config = dict(
    n_layer=12,
    d_model=768,
    n_head=12,
    n_kv_head=12,
    head_dim=64,
    d_mlp=2048,
    vocab_size=32768,
    activation='swiglu',
    norm='rmsnorm',
    norm_place='pre',
    norm_eps=1e-05,
    positions='rope',
    rope_base=10000.0,
    rope_fraction=1.0,
    qk_norm=False,
    attn_scale=0.125,
    bias='none',
    tie_embeddings=True,
    parallel_block=False,
    extras=['capped logits'],
    init='uniform',
    init_std_qkv=0.0225,
    init_std_o=0.0279,
    init_std_up=0.0322,
    init_std_down=0.0322,
    optimizer='soap_variant',
    lr=0.00882,
    weight_decay=0.0,
    lr_head=0.00833,
    warmup_steps=200,
    schedule='wsd',
    decay_fraction=1.0,
    decay_shape='linear',
    final_lr_fraction=0.0,
    batch_tokens=131072,
    seq_len=512,
    doc_mask=True,
    train_tokens=880800000,
    steps=6720,
    dataset='wikipedia_en',
)
Each number is 128 + 32 x the weight over its row's rms, rounded and kept within 0 to 255. Layers, rows and columns count from 0. The size above them is the row's rms in percent of the matrix's.

# layer 4 MLP down (transposed), 2048x768, rms 0.0322, rows 916-933, columns 384-511
size [101  96 102 102 102 100  96 100 105  95  96 101  99 101 100  99 100  98]
[[156 132 121 139  98 175  79 130  84 189 103  93  96 130 138 150 204 117 132 176 141  99 134 129 166 138  79  90 158 152 147 213 179 117 137 135 130 157 107  95 138 147  70 156 204  77 141 126 117 112 149 131 106 104 159 121 139 101 118 197 119  93  96  65 195  94 134 141 102 105 169 134 179 128  81 106 142  95 121 168  81 147 131 153 120  87 112  98 208  65  74 106 137  99 183 102 140 123 118 100 154 149 121 188 106 104  71 156  37  88 123 159  65 126 107 170 161 105  48 147 109 120 101 114 179 132  89  83]
 [ 89 121 125 129  72 160 119 100  78 104  91 202 109  92 106 150  92 134  92 109 137  95 145 111 151 133 160  47  99 141 109 114 116 148 129 146 203 103  95 119 117 146 194 135 121 115 134 113 133 101 119 156 112 123 129 119 154  59 114 121  91 149 171 119 109  91 105 150 109 136  87  98 100 139 114 137 114 106 110 131 122 164 122 123 158  94 163 140 181  85 138  96  40  88 182 110 111 158  92  60 116 103  86 120 181 168 103 105 104 120 114 112 154 122  92  95 178 163 109 139 135 138 116 141 125 114 167 124]
 [ 82 135 168 137 124 119  99  78 128 112 133 104 133  84 135  83 125 199 174 131 131  82 136 181 153 131 204  94 122 129 103 103 140 199 139 110 128 112 107 123 113 132 109 113  63 106 131 109 123  51  87 127 177 102 159 177 164 121 105 151  91 165 120 130 107 112 150  90 118 142 146 146 154 149  99 113 100 104  98 148 136 163 115 136  70 184 164 152 137 103 101 129 162 172 129 174 183  64 129 131 143 169 140 142  90 136 114 191 157 136 165 124 110 175  91 134 173 126 141 145 168 110  90  88 127 113 123 103]
 [172  73 149 163 141 101 123 130 100 141 121 121 154 104 142 117 169 146 166 136  98  88 105 126 157 133 112  61 153 121 199 195  57 130 193 122 128 153 180 104 154 178 132 142  67 206 117 156 155 109 120 147 132 101  54 159 133 159 120 146  87  95 133 128  98 114  81 144 152 136 109  76 103 125 152 124 124 146 143 140 191 130  56 126 183 114  71 151 142  90 153 122 150 164  70 143 118 168  96  97 153 117 148 130 139 141 136 112 174  86 196 125 166 105 189 199 114 113 103 126 107 115 182  78  76 127 161 148]
 [ 54 151 128 109 197 118 149 107 182 130 211 135  86 119 199 157 142 143 126  64 142 140 104 110 174 194  97 175 116 122 129  93 135 175 124  99 169 108 142  77  95 159 179 144 167 156 123 115 108 120 158 121  85 146  88 130 156 128 137 118 118 153 122 115 116 186 117 103 144 119 123 100 102 121 134 225 140 174 155 126 145 199 231 126  87  95 132 139  72  88 175 111 125 102 170  85 102 135 118 136 120 165  86 104 126  97 136  98 176 119 145 114 182 132  90  71  50  63 156 135 128 163 197 151 173 126 187  89]
 [111 198 153 159 144  95 149 137 149 169 124 126 100 116 121 100  83 100 121 109 142 156 138 127 100 197 139 140 111  96 137 135 151 213  91 104 114 178 114 135 166 125 106 127 125  94  95  69 144 158 132 135 140 140 127 149 144 124 105  64 108  80 182 171 137 156 163  99 132 171 115 180 128 140 120 128 129  51 121  86  84 116 187 106 127 141 152 142 101 142 142  30 167 162  97 132 151 135 173 166 112  89  93 166 130 148 156 169 144  78 150 151 115  89  95 162 161  64 155 161  84 165  57 113 183 149 134  83]
 [112  47 152  60 149 158 152 102 152  78 133 104 119  84 159 135 147  73  91 121 145 129 116 142  88 128 132  91  92 110 106 184 172  61 140 120 123  99 134 120 113 152 159 138  99 132 180 126 133 128 103 123 138 117 108 109 105 152 141 101  77 119 100 110 118 138 116 145 138 135  85  93 103 204 184 154  72 135  99 117 124 146  89  73 143 127 132 148 113 131 167 139 106 208  79 163 166 170  92 154 138 130 163 103 128  98 114 129 144 117 105 112  82 165 118 109 125 154 132  98 131  68 107  57 103  87  55 121]
 [101 107 132 170 126 117 143  83 171  93 174 132 135 130 147 143 191 139  75  68 129  67 135 168 109  83  89  98 112 128  82 100 166 116 149 128 155 124 143 223 107 180 151 155 121 134  98 137 138 162  74 158 120 134  44 110 150 150  87 172  68 103 181 104 166 171 128 143 163 159 119 140 134 145  65 153 138 112 124 130  50 122 110  89 138 104  80 122 130 101 172 115 159 129 124 108 101  97 153 128 152  85 185  63 144  98 140 123  89 122 160 106 161  75 124 130 128 144 159 110 137 136 145 122 115 119 102 157]
 [128  67 144 140 151 130  98 101 121 139 154 105 134 159 114 144 153 177 144 127 110 117 115 163 100 110 126 161 161 118 126 109 110 128 138 166 146 211  99 108 157 120  84 149 141  68 132 160 155 120 160 169  66 132 147 109 145 169 144 140 128 106 127 176  95 132 109 133 193 119 124  63 120 105 132 205 147 104 112  68 136 179 127 135  96 149 167 108 105  96 140 148 136 164 108 169  81  97 163 178 149 113  85 128 149 168 144 191 113 109 135 150  95 194 133 159 106 164 139 148 113  77 150 142 151 198 168 128]
 [109 174 145 116  91 137 161 134 109 152 135 161 129 180 129 150 109  81 185  97 137 177 158 137  67 126 114 145 129 153 172 110  69 179  82  85 165 132 143  36 168 133 161 163 183 122 119 142 151 163 122 167 137 125 127 211 113 139 123 116 134 100  29 101  90  62 102  89 170 107 133 109 131  90 120 168  95 143 125 128 160 168  48 107  92  95 120 100 175 129 165 113 110 160 129 185  76 126 138  83 104 136 104  68 122  99 119 136 105 100 146 138 148 143  73 116 168 121 122 141 111 170 114 122 141  51 104 188]
 [139 138 133 144 112 139 132  99 138 113  66 174 133  67  87 160 130 152 139 121 140 136 200 154  61 102 164 141 123 171 145 140  83 104 101 149 105 184 103  94 143 171 104 163 135 122  95 143  66 110 114 143 102  88 163  79 114 145 135 127 133 103 155 110  89  82 115 118 187 108 119 116 145 128 136  67  65 196 134  67  94 156 172 110 130 113 106 146 189 172 113 136 185 187 146 134 139 143 109 115 108 148  70 130 119 145 162 119 125  99 123 143 108  99  83  93 117 146 189 121 107  96 125 125 172  58 209 120]
 [123  91 135  96 165 155 150 196 119  97 130  68 117 205 159  95 190  97  95 115 106  94 115  96 140 118 121 141 112 160 141 126 147  96 116 140  78 129 120 181 126 137 129 127 111 138 163 147 101 144  86 178 100 117 133 128 142 120 115  61 127 171 130 143 157 157 147 137 115 220  51  68  92 113  65 133 100 141 156 133 137 151 121 138 157 148 129 119 193 152 166 132 124 141 146 130 170 171 158  73  96 108  51 129 114 187  84 137 163 181  63 161 131  84  89 116 127 160  75 132 123 117 114  96 147 107 100 143]
 [142  95 112 137 159 156 103  74 171 150  78 143 141  77 131 103 113 133  94  77 131 164 162 135 168 140 135 140  75 147 210 104 120 112 130 139 147 132 121 144 125 115 142 141 148 112 135 145 142 164  90 113 145 180 110 160 167 111 133  66 148 117 140 143 189 106 136 158 104 143 172 198 116 141 161 102 127 168 110 148  38 146 137 130 145 162  47 122  87 153 171 178 112 130 102 127 128 122  93 126 154  67 120  94 112 105  85 130 122 131 113 102 134 135 130 103  83 171 130  91 150  99 100  53  92  74  82 118]
 [171 127 129 123  96  66 122  45 157 153 135 151 137 103 114 119 130 147  71 112 112 166 134 139 121 108 119 133 145 114 116 173 106 131 129 157 175 151  96 151 191 141 184 104 132 162 113 162 118 123 151  87 181 120 134  96 163 139 173 159 139 149 113 121 137 132 153 101 136 107 134 110 162 167 145 132  88  94  86 151 105 148 133 166 105 162 102 100 160 116  95 118 122 136 133 106 147 117  90 102 156 121  98 120 132 128 173 159  71 124 120 144 129 153 111  72 194 133  76 104 108 149 155 151 116 158 133 135]
 [130 131 102 105 174  96 159 120 175 173 127 119 178 152 154 129  99 125  85  95 164 115  68 155 101 156 169 121 111 136 107 173 110 152  86 142 105 122 139  70 183 135 140 150 111  66  95 113 152  83  89 190 140 174 149 134  77 153 119 175 150  81 168  99 119 104 117 112 132 148 136 156  93 125 190 158  97 162 136 116 146 137 126  86 129 163 144 105 140 119 153  61 182 101 153 131 158 105 156 123 177 152 160  89 148 102 148 131  98 141 137 156 168 118 195 121  88 150 119 114 116 132 101 169 138 208 129  96]
 [140 143  94 143 117 125 140 141 144 157 179 123  60 101 132  66 136  85  94 101 185  76 106 123 173 141 169 150 121 109  84 168  99 180 161 157  53 118 122  96 124 115 150 120  80 115 125 137 212  81 122 149 133  88 130 152 116 143 147 167  92 112 152 170 122 151 155 160 161  96  91 148 144 110 129 147 127 123 117 197 166 115 119 101 114 132  96 161 145  61 114 151  77 148 118 131 104  87 104 104 129 138 143 121 116 117  94 158 134 140 204  68 140 174 100 159 114 158 147 137  94 148 160 145 122 114 129 149]
 [206 154 135 124 104  75 152 110 124 132  58  89 108  94 117 120 125 128 133 189 132 103 107 100 105 137  81 107 146 152  83 102 103 185 145 129 186 132 110 178  90 129 120 136 124 117 229 113 122 147  98 133 174 159  53 160 157  84 114 158 115 139  51 142 126 118  95 108 164 128  67 136 106 217 117 164  81 151 119  98 107 127 178  85 100 118 115 171 194 131 167 155 114 119 162  92 133 100 132 147 132 111 119  86 145 178 142 149 101  65 134 162 100 124 103 117 110 114 172 128 136 156 240 199  69 162 155 163]
 [ 69 108 149 132 116  81 125 144 141 139 147 138 163  93 109 113 112 167  61 170 143 105 166 170 199  69 117 140 111  90  95 115 195 125 180 172  87 172 149  95  85 133 195 161  94 153 125 136  91  97  54 162 131 128 172 101  71  82 138  77  69 160 174 145  94  93  57 115 198 139 100 124 167 145 146 131 131  81 125 117  83 145 151  99 103  84 137 175  96 158 130 166 191 133 170 134 151  98 126 155 109 142 116 141 126 153 156 154 126 130 162  92 177 138 132 143 116 131 178 198 139  90 137 122 136 121 150 114]]
# layer 4 MLP gate, 2048x768, rms 0.0322, rows 917-934, columns 384-511
size [104  95 100  98 101  93  93  97  90 100  99  96 116  99  96  92  97  99]
[[133 137 120 146  93 149 136 161 118 169 151 127 150  67 132 111  87 105 168 165 100  99 114 143 117 122  97 137  85 115 120  91 131 123 118  49 121  96  80 169  95 106 184 153 189 143 131 134  94 129 184 146 171  82 146 165  70 113 147  91 160 112 115 128 118 124 123 153 193  98 125 137 140 128 114 150 161 139 134 108  99  81 151 162 118 108 100 129 138 138 153  99  85  82 108 135 192 117 166  98 153 112 165  95  68 107  92  91  78 150 102  56 107 144 116 122 162 119 136  89  99 111 102 162  75 181 128  80]
 [145  92 157 119  73  55 142 159 176  92 143  75  89 135 175 140  86  94  85 130 136 127 152 120  54 130 130 162 127 114 118 144 129  91  96 147  96 114 161 153 107 171 141 125 116 148 101 143 174 129  86 137 138 111 152  99  97 142  97  97  81 139 138 184  78 176 127  79  98 121 157 150 137 122 117 107 132 163 131 110 115 127 104  89 166 152 172 184 135 104 106 159  65 178 108 116 138 148 101 151 110  77 121 176 102 139 154 144 167 166 180 154 146 149 109 170 131 172 132 176  91 108  72 130  99 134 104  77]
 [102 106 165 104 135  89 164 144  90 149 125 101 154 153 130 190  93 113 162  74 112 136 123  77 151 113 156 123 157 171 130 159 113 184 131 118 110 121 129 204  97  68 122 188  90 102 149 122 101 154 182 181 126  86 158 107 147 106  97 131 128 165 108  96 113 143 108 168 122 165 130  99 166 158  99 123  85 115 106 125 120 111 124 118 101  61  93 123  94  93 150 160 152  81  92  96 136 130 120  68 153 103 122 143 113 169 166  71  85 102 156  98 221 142 194 192 146 154 162 160 139 137 105 111 169  98 195 134]
 [126 168 157 168 149 185 125 159 147  90 121 111 157 148 131  97 169  91 141 157 141 144 206 145 108 126 135 165 119 164 125 134 155 125 126 143  87 107 106 190 145  87 146 165 155 106 188 131 141 133 115 115 106 145  79 113 112  82 143 127 108 149 124 141 143 121 132 132  87 148 142  99 102  34 145 101 100 119 102 127 147 105 108 140 143 118 135 108  86  81 175 106 183  64 100 163  65 126 148 156 127 155 157 111 119 145 186 145  91 121 178 139 165  99 134 108 134 139  87  92 144 138 132 155 173 153 113 119]
 [173 142 127 127 132 119 150  96 139  43 111 196 152 176 138 154  89 156 175 169 126  77 152 143 123 120 141  69 111  81 169 167 105 124 117 161 174 120 170 128  70 127 125  91 103 134 115 202 198 228 144  88 172  97 131 108  70  78 104 137  86 137  84 181 173 118 105 119 141 135  98 109 104  62 103  96 113 128 128 106 165 156 161  68 118 160  94 141  92  88 101 154  84  62 102  82 112 104 145 152 105 144 101 149 128 134 111 111 137 113 189 111 113 147 172 148 112  90 164 114 158  91 168 122 137 123  96 144]
 [130 110 127 125 147 148 104 128  27 129 141  99 137 105 125 172 124 142 120 176 163 149 157 132 124 113  89 118 125 155 133 145 115 181 109  73 102 177  61 137 113 159 121 102 121  87  68 104 140  68 105 125 104  91 108 153 127 105 146 103 173  95  84 130 143  92 122 119 145 150 127 115 162 119 112 191 191 131 156 128 134 167 127 101 151  94  80 134  89 147 164 146 127 149 130 126 126 182  99 190 150 188 162  81 162 159 113 166  74 101 145 151 130  86 152 127 138 107 221 143 143 128 124 178  85  86 110 130]
 [147 118  46  98 150 100 103 153 119 143  96  84 192 135 148 165 103 113  93 160 114 137 152 149 134 175 158 184 131 112 103 145 120 111 153 118 157  92 190 144 113  99 119 159 153 116  91 157 125 117 148 152 154 110  98 162 127 163 126  52 162  76 145 148  81 135 101 102 201 117 109 106 139 146 165  77 151 139 164 149 138 105  63 141 138 185 100 148 129 164 137 186 128 106 122  99 174 104 109 132 146 209 104 177 111  96 119 162  96 113 130 111 174 162 173 145 116 153 133 126 135 122 144  90  32 132 171 127]
 [157 128 131 119 179 102 123 142 135  96 164 110 158  84 175 117 119 182 149  93  90 208 110  79 206 192 115 157 121 125 108 129 139 121 131 129 161  85 120 117 158  83  93 128 134 139  88 110 128  64 119  79 124 150 202  91  37  91 136 109 164 158 106 149 118 129 118 115 135 159  89 125 141 100 128 104 131 161 115 142  90 146 129  93  53 182 170 130  73 103 123 126  73 157 118 119  81 103 146 173 176  77  76 118  94  99 107  25 106 119  79 150  78 122 150 136  79  81 152 161 109 164 149  94 164 116 101 110]
 [130 147 126 114  92 174 154 123 128 139 165  95  98 154  96  71 113 140 145 140 154 175 112  83  95 154 185 146 100 180 181 112 174 126  97  75 174  60 158  86 164  64 100 167 127 119 128 100 123 145 181 147  87 160  78 115 165 117 106 162 135 141 127 146 122 105 105 148 150  92 120 169 138 133 113 154 154  65 166 183  91 109 161 145 144  93 151 129 145 117 124 134 114  99 126 143 124 124 116 147 122  89 160  83 102  83 129 144 106 115  88 158 104  70 123  70 148 154 111 162 174 157 107 152 122 116 104 109]
 [ 78 147  84 143  96  86 121  98  82 128 146 157  76 145 132 147 138 142 136  90 117  99 153 134 163 148  87 163 140 142  98 149 165 177 100 106 133 124 123 155 189 138 116 150 111  81 118 119 108 100 100 169 158 153 116 137 115 136 140 115 153 164 130 134 140  94 133 212 148  97 133 137 149 182 139 124  89 194 139 134 117 142 143 157 115 157 153 117 146 117 170  77 115 100 129  86 118 140  94 132 109  56 130 100 117  89 118 107 157 114 101 145 187 135 116 132 114 142 148 130 146  59 133 137 114 134 186 114]
 [106  78 145 100 154 166 120 143  98 139 116 108 113 174 157 159  96 143 115 112 145 127 174 151 150 121 104 162  52 124 151 112 101  72 125  51 132 155 174 133 147  36 123 138  93 139  87 137 141 174 140 213 220 143 151 125  96 170 119 168  88  90 132 152 169 104 165  91  65 124 145 212 140 131 126 147 111  89 137 131 116 171  86 125 188 143 137 188 145  79 122 162 177 119  89  54 116 136 132 146 139  99 167 104 184 144 138 135  86 168 105 159 155  94 141 113 155 111 129  81 139  70 125  91 160 161 140 127]
 [174 194 125 123  97 159 117 114 152 125 130 141 142 133 125 156 157 152 146 160 155 137 135 137 102 202 111 168 156 117 173 101 156 111 125 149 108 120 163  85 207 133 160 115 101 108 155 170  98  63 179 116 131  98  90 160  66 161 138 115 146 147 125 118 124 168 114 116 101 112  93 179 176 119 170 141 121  91 120 108 137 157 100 132 150  92 118 140 152 105 102  91 158 141 104 122 140 161 169 107 178 150 138 132 175 130 118 100 106 125 113  64 136 142 142  89 113 152 185 159 151 127 112 146 186  74  92 113]
 [ 95 147  62 183 103 149 131  95 137  92 104  76 168  79  79 168 100 161 214 120  91 126 135 148 164 153 144 123  59 118 127  76 108 149 123 163 157 192 161 136 168 156 101 158 113 139 112 170 155 125 126 128 103 164 107 152 187 191 150 110  79 109 134 158 136 119 130 125 176 179 125 169 126 101  82 151 150 120 149 138 160 116 139 131 140  96 160 162  87  89 177 183 128  81 121 101 141 160 179  95 170 178 104 101 111 127  63  97 179 162 194 183 100 117 113 138  95 106 141 132 110 102 151 178 117 169 137 173]
 [148 140 143 195 157 131 125 102 128 111 131 171  50 128 167 155 134 185 118 103 161  92 101 144 128 142 153 174 144 130 112  80 113 115 101  84 219 100 125 111 178 103  56 115 104 105 134  96  76 126 169 132  91 169 131 114  78 115 124 142 130 142  66 155 151 162 144 138 103 130 125 109 139 149  98 106 139 135 141 103 152 123 135 175 139 103 138  87  93 123 153 155 189 184 105  87 194 135  75 108 163 130 163 111 116 117 100  93 116 117  90  99  95 144 164 103 113 123 102 128 126  94 147 129  67 117 111  92]
 [160 150 144 148 116 104  94 156 150 115 131  51 166 167 112 111 169 146 173 150  55  52 127 118 131  98 104 105 137 145 146 151 151 131  91 114 173 123 103 146 146 134 125 110  68 185  66 116  94 105 112 141 134  99 106 138 148 139 128 179 142 102 142  71  18 143 110 157 151 152 135 107 187 108 148 166  83 170 145 130 106 114 140 158 151 155 139 117 109 142  72 159  82  91  90 120  82  79 122 158 126 156 124 127 155 192 134  97 123 134 186 152 118 175 135 114 122 176 136  70 126 146 134 189 117 157 137 119]
 [123 141  53 118 154  83  96 151 161 130 187 100 108 122 156 155 148 160 127  69 140 108  62 119 182 118  99 166 136 102 100 159 113 179 106 168 142 133 110 115 148  76 183  96 145 173 139 138 182 127 119 150 158 107 161 103  62 151 110 160 113 115 111 151 181 109 131  73 102 130 101 113 163 101 103 120 112 161 148 117 125 193 122 145 116 181 128 105 122 122 131 147 181 133  72 119 131 104 114 142 169 144 164 143 110 129 145 155 146 122 141 114 137 129 128 126 144 114 117 132  91 153  72 104 146 123 135  43]
 [107 131 131 165 116 107  78 156 169  91 196  80 123 126 156 131 140 163 164 139 136 177 105 108 157 174  86 104  78 146 190 128 111 159  99 145 159 119 107  56 133 154 185 153 124 105 167 136 132 158 133 141  85  97 178 117 153 125 128  69 100 190  89 164 117 115  86 163  97 107  64  57 166 100 141 163  73 132 143 121 132 205  73 145 143 129 162 114 161 154 130 181 134 130 231  50 126 173  87 165 176  79 154 160 187 127 141 127 148 100 162 126 127 178 127  91 141 185  72  96 114 144 132  88 143 129 101 143]
 [172 148 141 120 187 114  92 139 131 139  60 147 107 163 119 117 162 175 170 120 124 101  86  79  84  98 135 190 199  86 145  79 191 126  96 101 189 142  95 132 104 145 117 102  60 123 136 156 116 132 166  56 135 160  89  87 137 136  95 112  45 101 126  57  85 117 104 143 134 121 116  89 144 128 122 123 128 173 145 129 114 164 154 129 130  75 108 100 184 150  95 121 102  99 158  69 141 132 114 111 135 204  96 153 101 160 118 107 199 116 144 134 131 155 151 115 126 124 134 140 120 173  55 131 137 118  87 177]]
# layer 4 MLP up, 2048x768, rms 0.0322, rows 917-934, columns 384-511
size [105  98 100 100 100  97  98  99  94  96  96  96 117  95  97  93  99  97]
[[149  77 176 137  98 139 147  66 115 152 159 163  97 163 165  98 169 200 115  92 155 125  93  43 176 126 160  82 121 173 119 102 138 128  80 125 113 123 128 145 124  66 127 121  93  89  91 115 134  79 136 182 114 111 124 126 123 182 127 114 143 140 120 124 103 120 157 177 131 128 118 135 141 179 116  97 164 199 104 107 119 187 131 107 207 167 167 123 108 206 153 148 102 104 169 101 141  94  96  53  98 207 155 135 157  84  94 106 144  88  87 158 137 155  81 111  94 106 154 132 124 122 113 100 131 114  99 107]
 [ 86 152 135 147  94 146 171  94 152 131 194 132 121 115 174  99 146 171 167  34 154 118 130 136 127 122 110 155 116  70 159 104  89 145 123 166 196 151 112 113 152 115 121 119 120 107 105 148 130 124 101 169 150 139  97 194 136 141 176 141 126 129 132 179 111 143 111 120  63 128 147  80  60 100 131 181 120  95  68 123 143 120 116 176  80  61 187 161  85 117  81  90  95 112 111 150 139 119 172 118 116 135 159  91 153 185  48 141 155 121 102  95  60 135 156 130 148  75 176 106 169  96 101 180 141 146 102 105]
 [119 125 116 122 180  92  85 161 138 150 152 137 184  87 127 146 100 143 156 117 112 142 108  98 123 129 182  89 121 123 122 160 116 204 178 160  85 168 172 158 129 133 136 193  69 120 166 175 130 126 139 125 156 100 112 170 196 110  89 136 127 144 143 119 117 137 155 168  54  99 129 116  80 159 142  56 126 123 137 164  91 103 109 164 137  84 102 136  79  79 142 194 162 102  83 102 175 141  80  90 155 135 159 113 146 119 177 139 110 120  95 160 195 119 158 141  56 155 138 111 125 156 116 128 171 143 167 102]
 [124 138  94 165  96 106 160 147 107 140 178 148 117 106 184 135 123 152  50 157 141  91 121 109 126 154 166 128 155 136  89 106 160 108 139 136 142 130  82 108  73 189 100 112 187 125  91  94 156 108  86 129  68  95 137 154 145 142 127  93  56 101 140 141  79 143 113  85  99 118 157  91 141 123 116 176 103 173  82  79 174 146 166 121 148 106  78 159  94 135 148 144 114 135 134 126 130 101 138 128 153 132 130 108 107  98 112  94 198 130 117 135 119 157 103 128 143  86 103 133 119 137 170 154 165  94 170  97]
 [ 77 113  89 145 164 109 110 137 147 151  99 104 122 144  87 120 131 133  68 111  71 126 166 168 125 137 106  95 135 131 155 109 169 128 101 125 123 170 154 150 130  84 109 135  82  98 135 111  75 153  94 145 222 170 141 161 112  95 121 113 152 209 118 125 123 117 170 112 167 114 139 181 158 113 103 153 118  82  96 165 124  84 125 130  97 133 125 142 113 152 159 123 165 167  78 177 118 232  99 147 112 155 122 122 138  92  99 109 174 130 126 132 109 128 130  90 178 125 103 107 146 132 135 108 123 113 192 162]
 [107 140 198 125  81 148 111 125 103 116 116 135  45 115 105 117 186 148 119 138 108  74 144 126 125 107 136  68 180 153  32 134 164 108  94 155 165 134 159 121  87 104 121 148  72 121 131 107 158 145 138  53 110  89 176 178 100 106 192 121 113 138 132  91  94 136 156  95 122 126 130 183 129 134 114 119 137 143  97 141 128 143 124 118 101 118 192 100 128 110 139 114 177 159  87 106 149 155 125 110 185  78 172 110 150  76  44 173 113 165 124 124 150 109 162 126  72  68 106  55  62 127 103 160 140 153 146 119]
 [112 139 112 216 150 111 162  85 101 167 147 152  81 137 124 166 144 143  96 119 130 104 107  93 136 164 150 110 104 111 137  87  99 132 111 103 162 169  97 168 157 137 143 109 117 157  91 114 153 158 142 111 149 142  97 145 111 162 139 132 116 159 140 119 181 112 163 200 145 122 112 135 123  97 157 124 152 125 126 120  53 135 162 114  70 122 166 106 149 123 113 116 153 153  89 107 127 141 161 147 150  58 141  81 155 141 140  78 134 116 122  95 148 156  95 136 131 142 190 112 139 119 141 139 185 108  86 199]
 [ 76 123 146 118 154 137 129 136  98 110 127  64  76 144 146 156 137 129 106  74 150 115 119 137 140 181 162 173 143 117 161  87 193 127 152 144 129 161  97 121 142 115 121 126 138 118 147 170 127 133 188 139 133 122 124  81 125 179 167 116 102 122 122 104 174 173 100 114 111 120 104  66  89 155 138 171 119 168 130 108 164 227 139  83 153 121 195  99  68 210 146 102 125 107  97 109 100 102 148 120 176 103 168  97 144 119  92 200 111 126 154 132 153 116 111 146  94 158 136 131 142 134 157  87 193 165 158 127]
 [129 176  94 153 116 114 126 142 163 111 105 133  96 134 179 121 137 134 159  65 154  72 154 109 171 126 115 136 105 104 121 118 118 114 146 144 141 166 123  90  39 177 127 138 190 169 160 131 135 152 112  52 105 127 122 109 119 126 153 116 153 109  99  93 104 115 102  91 134 115 155 151  93 134 164  97 193 122 129 111 188 173  95  93 135 131 160 150 107 125 158 134 157 154 122 125 149 140 179  89 127 179  76 135 121  87 121 125  75 105 164 115 120 144 102 154 117  81 114 131 133  77 150  94  75 152 117 229]
 [146  95 138 112 106 105 163 140 160 165 205 105  81 116  84 129 158 170 104 159 134  59 111 141 130  60 118 115  79 118 185  70 179  83 160 123 142  74 130  62 141 113 106  49 135 141 121 169  98 162 162  93 122 129 137  79 144 110 197 144 115 188 143  98 175 141 105 120 133 126 157 104 114 151 119 126 138 184 173 138 129 114 127  98  99 211  72  96 167 126 126 155  88  84 128 125  60 153 161 177 150 144  74  74 188 163 196 152 160 100 117 123  80 111 129 132  65 202 159  74 111 136 128  78  98 147 165 112]
 [ 79 104 115 111 119 150 150 212 113 106 164 195  82 178 141 141 122 169  94 163 142 167 122 125 126 133 109  84  77 140 152 133 138 160 116 171 103 103 152 141 179 161 110 156 132 171 133 178  92 128 134 168 112 146 130 173 114 119  82  58 102 130 160 136 121 144 112  87 112 170  89 114  91 121 111 125 130 109 112 111 104 154 147  47 135 146  87  96  96  28 113 120 130  83 133 148 112 101 142  85 123  93 124 127  87 173 138 108  38 181  93 160 127 126  98 154 111 181 157 163 154 139 159 122 164 162  95 102]
 [ 93 142 141 144  64 121 143 114 125 138  96 107 149 186 126  95 118 167 161  84 153 129 121 158 110 126 136  89  67 116 164 145 140  80 126 127  98 129  98 178  36 110 109 117 140 168 174 189 116 144  54  95  77 118 166 157 103 146 117 137 105 101 167 155 231 130 150 118 154  94 114 103 143 146 138  99 118 102  77 132 114 149 141 123 131 161 118  76 134 115 143  95 131  84  98 112 104 196  93 175 179  92  86 128 149 140 134 108 102 133 123  97 113 144  68 112 124 133 132  66 154 123 124 107 124 154  65 166]
 [123  97 123 167  99 121 128 123 142  89 201 132 163  65 109 138 120 170  77 170 138 177 182 155 180 122  86 148 123  77  83 135 137 104 145 108 185  93 115  64 116 104 141  96 175 109 117 117 195 106 156  72  95 144  99 111 154 154 162  99 111 156 183 127 126 148 127 139 111  59 161  67 104 109 162 133  90 141 112 128 106 129 130 104 111 136 126 126 109  74  86  95 120 129 145 108 108  97 112 101  62 184 167 162 131 134 169 152 130 169 156 127 177  94 147 158 127  87 114 101 180 125 110 114 163 131 110 126]
 [ 87 124 123 135 166  71 106 157 151 133 156 130 125 182 203 144 143 102 150 199 112  88 108 146 118 140 140 140 114 132 155 167 118 167 108 110 109 122  73 167 162 136 143 120 165 149 162  95 172 127 151 133 117 161  99 137 154 129 159 122 150 121 117 167 137 132 133 153 150 156 135 162  99 114 170  99 178 162 138  83  64 150  82 175 100 136 128 166 126 111 189  94 158 111  88 172 149 137 153 154 103 110 156 125 142  99  84  82 122 144  52  64 211 133 167 152 156 131 128 124 116 129 120 168 136 117 120  78]
 [119 155 108 165 134 138 173  93  96 140 117 201 131 118 120 162 137 136 138 173 145 106 143 169 136 144 145 132 117  71 159 120  92 166  97  95  84 114 141 133 114 110 157 167 123 179 135 138 141 172 108 136 156  96 114 141 159 186 115 139 144 168 128  69 124 107  74  56 102 153 143 110 123 103 111 127 146 187 191 168 132 135 109 182 120  98 140 120  92  92 149 119 124 123 173  87 115  94  91 157 152 167 127 145 168 169 133 117  95 122 123 109 140 119  91  61 126 111  84 132 154  99 140 127  94 183 120  86]
 [156 108 140  87 118 139 129 136 160  88 137 123 113 116 175 101  99  61 159 186 176 126 162 149 128 144  91  63 131 128 119  97 175 143 106 152 185 118 130 107  79 111  64  95 195 118 185 120 134 101  76 148 167  89 141 114 139  70 184 128 136  69 106 102 127 142 103 132 163 125 158 125 117 154 148 181 186 119 121 108 101 108 136 106  93 120 110 128  96 132 149 121  98 124 161 121 128 134 123 194 206  91  95  96  82 201 151 158 125 134  97 157  76 137  96 111 189 117 172 149 171 124 144 166 138 168 153 175]
 [ 98  99 104 125  99 113 124 140  82  99 115 141 112 182 103 119  97 133 151  96 144  95  88 165 149 113  88 169  85 152 141  81 127 135 147 171  94 156  95 117 129 148  92 151 154  88 149 114 122 137  99 155  92 175 125 156 129 125 103  98 111 168  80 120 187 173 120 113 113 189  99 115 154  98 124 103 134 112 103 167 131 126 188 105 102 149 109 146 129 111 141 155 115 149 102  78 145 162 122  69 136 118  88 140 132 145  73  94 130  77  57 109 122 113  35 202 146  92 111 132  92  88 188 141  83 110 149 109]
 [109 122 118 145 138  99 102 106 193 117 138 132 118 145 141 144 114 136 137 123 149  52 147 121 185 129 132 100  73 102  79 124 151 137 177 187 178 129 153 114 157 158 186 112 185 137 100  66 155  98 130 125 107 149 116  97  81 115 133 180 197 186 115 129 204 147 202  84 136 214 122 145  83 142 128  96 122 134 165 101 133 120 153  54  82 112 106 142 151 112 112 112 131 144  82 183  86  99 145  95 175  95 152 118 135  96  98 180  83 111 151 127 171 172 144 156 124  88 188 161 216 132 195 177 119  85 106  76]]